From a checkpoint of a small transformer trained on Wikipedia: learned residual scales.
Each number is 128 + 24 x the weight over its row's rms, rounded and kept within 0 to 255. Layers, rows and columns count from 0. Numbers have three digits each. The size before them is the row's rms in percent of the matrix's.

# layer 2 attention query, 320x320, rms 0.0815, rows 81-161, columns 80-159
098:128072135117133118150154116121186113128121090103124154086078145162100162157110085130120136132158136154140165136152086085152068118141121100130126150097143108115149142151133132107123129148104129119139117143184156119115094113118144155140165161
102:091131115117147132111087156143138128128088103162119118102114150119156141127108159137159125153136118109154132089094152147075177097138127083119118128135135124130114177092183095177133139130108138139101164125117109116133141096115070089090104115
110:143096135126108116136104102155115133126088135140152129138152124140131148168105153123130111118118117127139128107173075110115170103115135117164123124160116130123128135121123141128085097075121124143159163105099105139150172103139156120093101126
102:092142157127107139107155113118077089128081122153149140194105138089129116105109140132165145152143121143140130090138121158130152153153175136122154109125148147117151114100142136130180142155093167119109126126119164122112198106140117146110194072
100:122096122103087113120067071137130091125119124092138064122143076126134137148116095122149108096148131137134108110133137091176133145113137110123098108154079118119137154136166090147116112116125135119119108124148130104133132121086128096150084125
112:139066116114072148113107131104177102121191120160113111165115152101155130131162110087131161150123139146166125116146125122162133141110112157150142133108112125088124102105140140139174123166139145124107187165119140107108129132091100150162133161
100:155103142105109153184158134112072077142072089133105111106130118112102122098147118131166157092112142120098139098126153045157091144110081139157143113115117152155117111093115124141142139058113137098137179117133106110137097101138123150151106163
108:134145116115090177115144110151118135115138112120142096081127108145136145111142133133146118162142152111153131103163135149129130138184118143128131159123155132150090126108162183142133113123130090132120141133079127140118143183119142151114170129
104:100131091079162102108121152120125144125118137120119171103179100073145122110084130133138134104155098144096138125140162140108128104128090095095141088113111137131134098106149130122102096104107073131131148125111120108160106111116106107117118122
100:159122101154099109152148124159122154161138096126100178125174125098095141083138152116117104128111153106143159127113129133132178132164159116104127122138126117112152114091146165126068109148162117091131169133093164162118103140175125139129157106
100:152128134150121163110149116144098158078160148114145097125136131115128083178114123138109096123140144126107133092112118138111111140108099124161133109143154164158118105145132185121136133135168122115142107118102132155098100168114149128120152126
101:132145084148139128120162082125118084126122140159135125143128151118164102140145156090133114132129124117104160153107080113107129109153149120138166127120169144166159119103143161151121149148131141145148115110125119118109078154123179163153149165
103:144136165109120136096113156161108122155188143104168113099151143107170093090139098120116121140135140107166110154128115146103160149105136138137139120112136150137155131142104161134105108164167125148155143147124129156137197164074127095121124131
102:136137172125134151123135131155163121110136121105074127131085143144140107125103105104125143157114107120105144123122154136166155099127161118139163120122103167140126146094111177134132140096118077129132133097120150108107127138134105137106135109
106:157144113131118142137108115111113107123150141110113134118146154122109101110140132141145181115146146125191160134148122078161106116144105158127130109131171147166164102106149143131128055133146096097132192106132118164124130127141145124157116123
105:163112145110134161136143110144146141086103141171131140119134121148099125120109135155120169112145114134130104099121137091165098094111158128117097146108137136154157123106113105109150119123123144158125099163110113118179159113068134125065131201
100:146160125135142092154108115178111141103113117160118113129097137103138118089109094150154106121140129126120107116085111109127117091120093153135155128122135108139119151124100131122164115115131115116121137122136155162160129136143108133176130158
109:097124109111146169117126111175084122126122103098145128120165122129141128141124111148166096093107171151140117116130118147118153101132115118128145148139124112112174095142172111125106143117150125145107115106107159130084120092135117133094141136
106:131157129156089135129109101107161089113139154105139097107105132130118136142174147091128152099116086145105113111163118077132144110146138116125122135156087118107098129091131177081116112075158117109137108143131082121109093119129135166154145124
105:151161154143183114130132123101159101142087105108099127149102097135148095116126098106137097099140133129161138114104139072140152130153158128155110119122156085131129151153117095083092084108095150084121189101128143099108176116113147132086172125
092:120135112150097129114126132091137135122140160168143142158123149133136140088110148139114085121108130094135159150150134131116138129129185113172188178135155117136101138145144130147144126141074155130143113137137127133165094179115176105105117149
102:181152106138156121117120079083092154135111145147146138118117108120108114126162111137119132155113125099140148126145086133101160089199110114125133074124121086112104173118147155182128102107122113073140099106086172111176133107149125107164066133
107:120081124131122105129176145083132125144131123124141140102136124134147158133160133139118151088091144177130124095174106111109125100122131141127110131144154103120084169102174165111146121145127069149116090108113112140162110157126124140139177153
118:130150140131126108198081125082131144119150133127155170147161127112133155117133129171134129108126126083092108145135102086136132127100145131140139145100137103092130102150071132097131139144104093144154155145151118125167137148113120149135125154
110:121122129133127085148102115133139159125131132163107087108113116098117151174153120139122139120191098127108154111137159113113115119156132128118118096115130119111120112131123118168121140097102091153116142092185127116129137138141117159091159104
113:115197107124140135130096095139152116147144107155079126153162126144129109138100164130148122116157147160102098123122094154088127107127152132130099099090126088117140140085111119123087146180165125127116168150150137127123140109129100077092133144
104:134140140078135167142165124139085120119098142131143132175129162118128160172117116115180084104148126119111117142114119140114104118136151106140106141124115111127169140125165073126089112141137130154137136114096111149149144103114057109132103150
106:110150148093156130094183157114093136097079117100188118136140134123119139157120115158136132153119110157171153089151119138092119122122107121141141097146140089149096132110113127171105129164105100123126146144129129083120113172132123080141137143
098:131126134133103167139124122158135102155115139133146185144142163088142141165156120101090136129148167113128117148139164123167120117163136109176119143138169112116120137134128146158129084204090116128144105165085086116098118112132107132153051153
098:129129175128094144167137144121107118099101144135138093053142182088111127123158093133113116114140137120144163125100107135153110128119163143094116152151116152141155157148146081154106143148132142126133122130175147131158106131129132116178128147
097:154137138096132140149138081092119113133163126119126122114113126103096132129125086161119075151106175145108119128118160105124107137172139130100119152125115070128086135132137105156148125107148204118108118101136130115104129106140123155114167137
105:139143125134106152119122136061098098139120090148120141111145160125109133108129129116131125090126164127103164115119119096134158118097107134105111146134146122102135121187128120107157083116137121168140100127096147124154103125121067085125127124
107:144110131115140117159165097098141115128127134094114102085132128110114122147128174142104125141077148099127153119165123131086133139111143097122171145130157107107174110099123126102111126114154100123119094110100089097139080120138141100137158166
103:153133110135131144133167140126164153143154113150111156138161116125164104165112131152084136147117150149130178114147145139151137119158109122114142118118134132099157084121111132109102112105160107135117062147104134124094081127135151164108120147
101:106076136097072088128142131118099164170141105139138111136134090110120115112076123126096158125126161133108117136142136165168158182133134143106133107160156125147104089174126076150138099174126117093101113066151146142152158103108124114121110156
101:120152068160142124138112175121156149137131143099135118099115120146125122123125084151151110080151156131121128168098150098098136125142126135087133121145074105095115102122152143119085156170137112144097119128135111050146127169122112103144104152
098:106127106126166158115177106135111159122156142095126106115161094126118129107149103125143099109107108156112115109171068123165092152148136080161149152094142113072131134117145103094144144103093095086147115128117118134141099117085167120090113097
109:119149135169143095151129104100146137143171122133148114133078111128131183092156096112129092097158127167107105121127120152120098125134151130126113152152124085145145122096085177125129114095148166117150114158114166153145145136120121138162162165
104:128134131113127106116099122119109122112084152137090144130148072176120076111153121137149122141145095131152132122135114138129176141098124121124080129118131106175150123100113093132132156142114127102144158174110060167137140106131136140131157153
094:156137150141092144127155101170101091124110113160166112160079117116081098143131133151096129159080143155113177095136083118166114134137151113169142163156110168113095116134116113107111180119098117091131115167174127078084136145082100138110134131
102:086131142180136104159113094134091197140084068127084107135145119175147117133090110108123140067145112107110136149129116154099134113108169159112103140115152120134185121126125102135159116144154127144114130122097174107135108154130125113157128125
114:074153151139140132136119105136132115129168105127202122128104170120104137118103106120121120159080105087112146148148111163117100125162080180120118113109100154106153106137138171130098142152149169151128101135113121132075133117147141110103128141
102:118152102111101149109134120112107078101126138067109125162146154122115160130110176170133126094117122103105103141128124162104129132099112080129169139124130109140179151126105138099120125136142150153142107135144108112135150119115138114155146100
103:139097124160090123116129148130081147151150133126101147122132105154141134151121151125117088124120141111177096104142151127122143125118158106103151104112138128149120135124112080142133152135125117130138137128130126139112186077095174098137113130
113:105125139132132148118081172103144151115145145176124174130160122108123146145121134158119133149125111127085130120124127141143168151123104147121102133129141134113136158119130112121163120111095141129152140096122140092142168115165142095112132130
107:105165123107142124132123062106123161151157137159113156124144159136181119102151132135113122115106167118126118080129096170136137138117161088102113161102168150154111166122130129126114160122149121103171149136124142155134101164058099113143130139
098:138106122100137107115124131096175094130156122144122111129101083079136123091124124149131144139162120111183084146129102146124131129094125147119166144167121144117126127128154108104169105130150155134150140122079128098146171087096120146083128104
131:148130140125105151125134091131155121067111109116121118124140121128100055178165113131103131132126113136138159161118140122129134153128104158145128107113089140141129105125135124151091128109121119131145140122129139160113132075101111172112120146
085:150152118135147176148148117093140141081125126136151104094155151083144132158134138150147123150154136115105136115126148143168111174156099162105128104090129144136093098119139139166109121101158110143163134122150146142137088101104157148114122152
107:164114136119122147154137114122139091129110169126094123097105110165100078123159136134116131159093143099173132109153144144121130141161133143154123109123120130138117143156130109103116124160133143098187104143128136153120119146116144141132136115
099:148107176133102162091100138092169129082093146121108128170197123146145098148139098119117156110162091140149115092084157130130149103105157109167094115171149141153157135117090111130114112129122131181130120141128163125140182161126142178140108122
103:120098116156151108150137152153103156084148084109152138133102176175112103087133094133147134162120185084076148125124133105118125169134148088137139149124133131135128109117101125134125125142127116109188114082112112121131101123112093100162135128
102:128128114148138145149113073174149131110139103101153104134111093094107128115134128119099204142144101109107123167138097112124082140165116119102136130139096186144130113126126109121152127111090093106144131076107157104087170100125146070172144126
088:161094089100152112139150126141100126129104170154135127168137167111121187137111124110177125138137106142160127135084108128104126124112122126164102167108097105136113139130107163124109154082100099113088151103121140134116126099086135097155151148
111:118167106118148133122139127140098147116134127103137145138102129080108126092141092147116164142117170107126115127131122143114133166146125125161117108118093145133134081124101130119154150127083112125111114121138080169126075083107172123118117179
097:074129103107152092100156082143124114127078135101138091079115166140142126102169112090136124115163166081125160124109128087074184122127107128112175146121133122102089105157128158153100194129136145114091096100120148133103096134141145107147107119
096:098099146156107113116124149090109101102128108136160146131123113178100150133094163125126112142139109077145098131115158141113134135151145160126151211177111148143172152127155121172081133145127128117129134134142156159149152144127138179100174103
106:114132120113121111065127129139130110101112106096099133116142155124123092064173126148123162154111142118108126147087148116100125139142069110162128137109128131126125119095104131109122155161150130127128103079098086151131116086124125099126140147
095:145150132104126092110106142151133166090143108117117139145111131121122127167130147108097145123123152139112129129127153155138103157145163129149133149171082117149121089130172137130071124167076123136095154107160096176138068112145096114121165144
098:099123113123129127142124104117125135123135123164142109118138123142143117159129155170126141135149144152136135154134151161155107108141115132099103042102124133175117160133153077110132130074129149134102103157114125102138163076112149131137134113
103:095121144138115131125140099134134154138160115203132122085127128163153124133110161116127112124147162097125073117137151133088077164120154137123177100106133154091107101141141133105127114111111140135123138169099114144111094155127116146112129139
100:168095164113068147122132115166131131157141138128161163127174144108119132141121136120102120135102141093110116090128131123108134152105132146089075112150126147122138121144122150087129113068116143137089144125131124134176083124131126092097149141
105:147155167141137154146136110131150100095170141130092093141130109165069109130114087105139120119133148117093134161098155137139136148099114093143144126121093141139180074199075137111138144101117090122132103186144147139139139135134170150154140125
097:134112160103113151115156102142132092128132143122109104136105159122151155095138132083120125131129146129123134171139125120133126145130159113119097136152143118137136134085111093106079077147117080148118116180139124125122130093132148138122122154
103:131124141106105106143134132122116145116126131131106155080126147098133133166128093126123125094092132088128120088136099116143129159146123098114146133145120161097104072180121155118141159145130147118148149168127092130122135134122121101089135079
101:105071148127123137154158089101121142103138125096124148097151136121084157145172106094142142136151113149133161161152125106167125141170134102129126173130108132146162143093145101143131113159122114093081105138135170149105112125093128166079194130
103:153124155121148114099153094119106133134141117156157135093126140128109153129096114140111097137081106082122116126128108086123134083132096090137143111106105161057112148176126189135148138123109100106147094128106127142144134122140168182138129101
104:126094140087129129151095133109104144124101153125139096110139114114123140117128115145142129132145108162151125120104119131116124171131135121117121122116140096098163129081150161137171139139123155085149088181100107158114129105107129129132132149
103:112135157153106123082129125145138150158113096146119094138099127137144125120121115154130110148140089141146178164134092144112142146142170154073071129139135166114138136118129134139123174097067126166073136100140074118123147162179134101125158185
089:166138124113137115118122152170134172117122123130122095143094118153152125084114144096105152142150160126140117134121180130118134112141117119174118138158126110119128150135157142134167127125116167130120101149084118133125129131120107101134092117
104:144119131100126141113156124134103103110152151171087141142112132088149102139094134131137121180125165166106128146156089110124133153116145186109103131098142123139123125150128127158139131096097110102143117116151119153168141147113166148151084164
096:115135116143122179114123105063153163078159182154099117154130136095110120132144105149117135110139101156097136099089142152137157115157119069157156147126135126133104090171128180140095115143115144138159101135154122121132142115140156119134158124
099:127102148153118165108136123119095135138120114163117130170140100137110092144147131091122111140163080147112111172130115140115125169146167123127168145160133126155092129104121066148112116193149094156109175138163128129126150151127124107129161099
097:113142124112089160140152099131137141144107103101154123180125122134125151100138173134128129150151110113136166124119105078118132123177108159105145112087129104143148109160105140122102102119156143112097138152118091153149109096129128105134119125
098:105147116127167121134142117144120141120145148084145115151158115144112125147114151094092150148100128089136098140140124108101134166123173166144121125137127129139124082140123085164132130093141121169108164123076107106151102138098115117110115110
105:091164077115157128134119106118110135082138179113156140100095154125141149120119088096133148092109150149127144135143108106123123126146107109120152120112136097130145108165085156175135138148107126099113194130140087133117162133133132098198119150
102:122138119105153141118102141141098133114150128145168117089149086137163092122102106144121068149151139167119077112117177141111148166124135112123146131117110183107094116146152127069158099117169148088155127132097103146102106084146127165091130110
095:063122186112086120150140076123159081098121123113145174135167128118113132153180102116120143086146104130097108132135155120143138175120141149148141127127054140157161102131113156150129112147149113106126089124139149081120131110142136134142171102
097:142116139156143131158106147136131125128143097114135096105139105068119086131106100118121137090164121099139117100136125130107118100120105168091145105133134141163117134086102107156173120107110098120140109108109138134130175078096114132119135173
100:132131186126089141152151143182122057154138183114104129146144171171079115113121142115147182109108142127180102113120098139135162091113152141111142101146150134130120127148111127146087161157099113111157163133079144158160143072128136160111157080
104:103130170087095085132142109150093154106150082088172137151120138100106122158156137120149106086167105102118136126155130133158109106126141162100133146172131144147102120070134091157155091137111114102142135105113105135126149127119103138123075096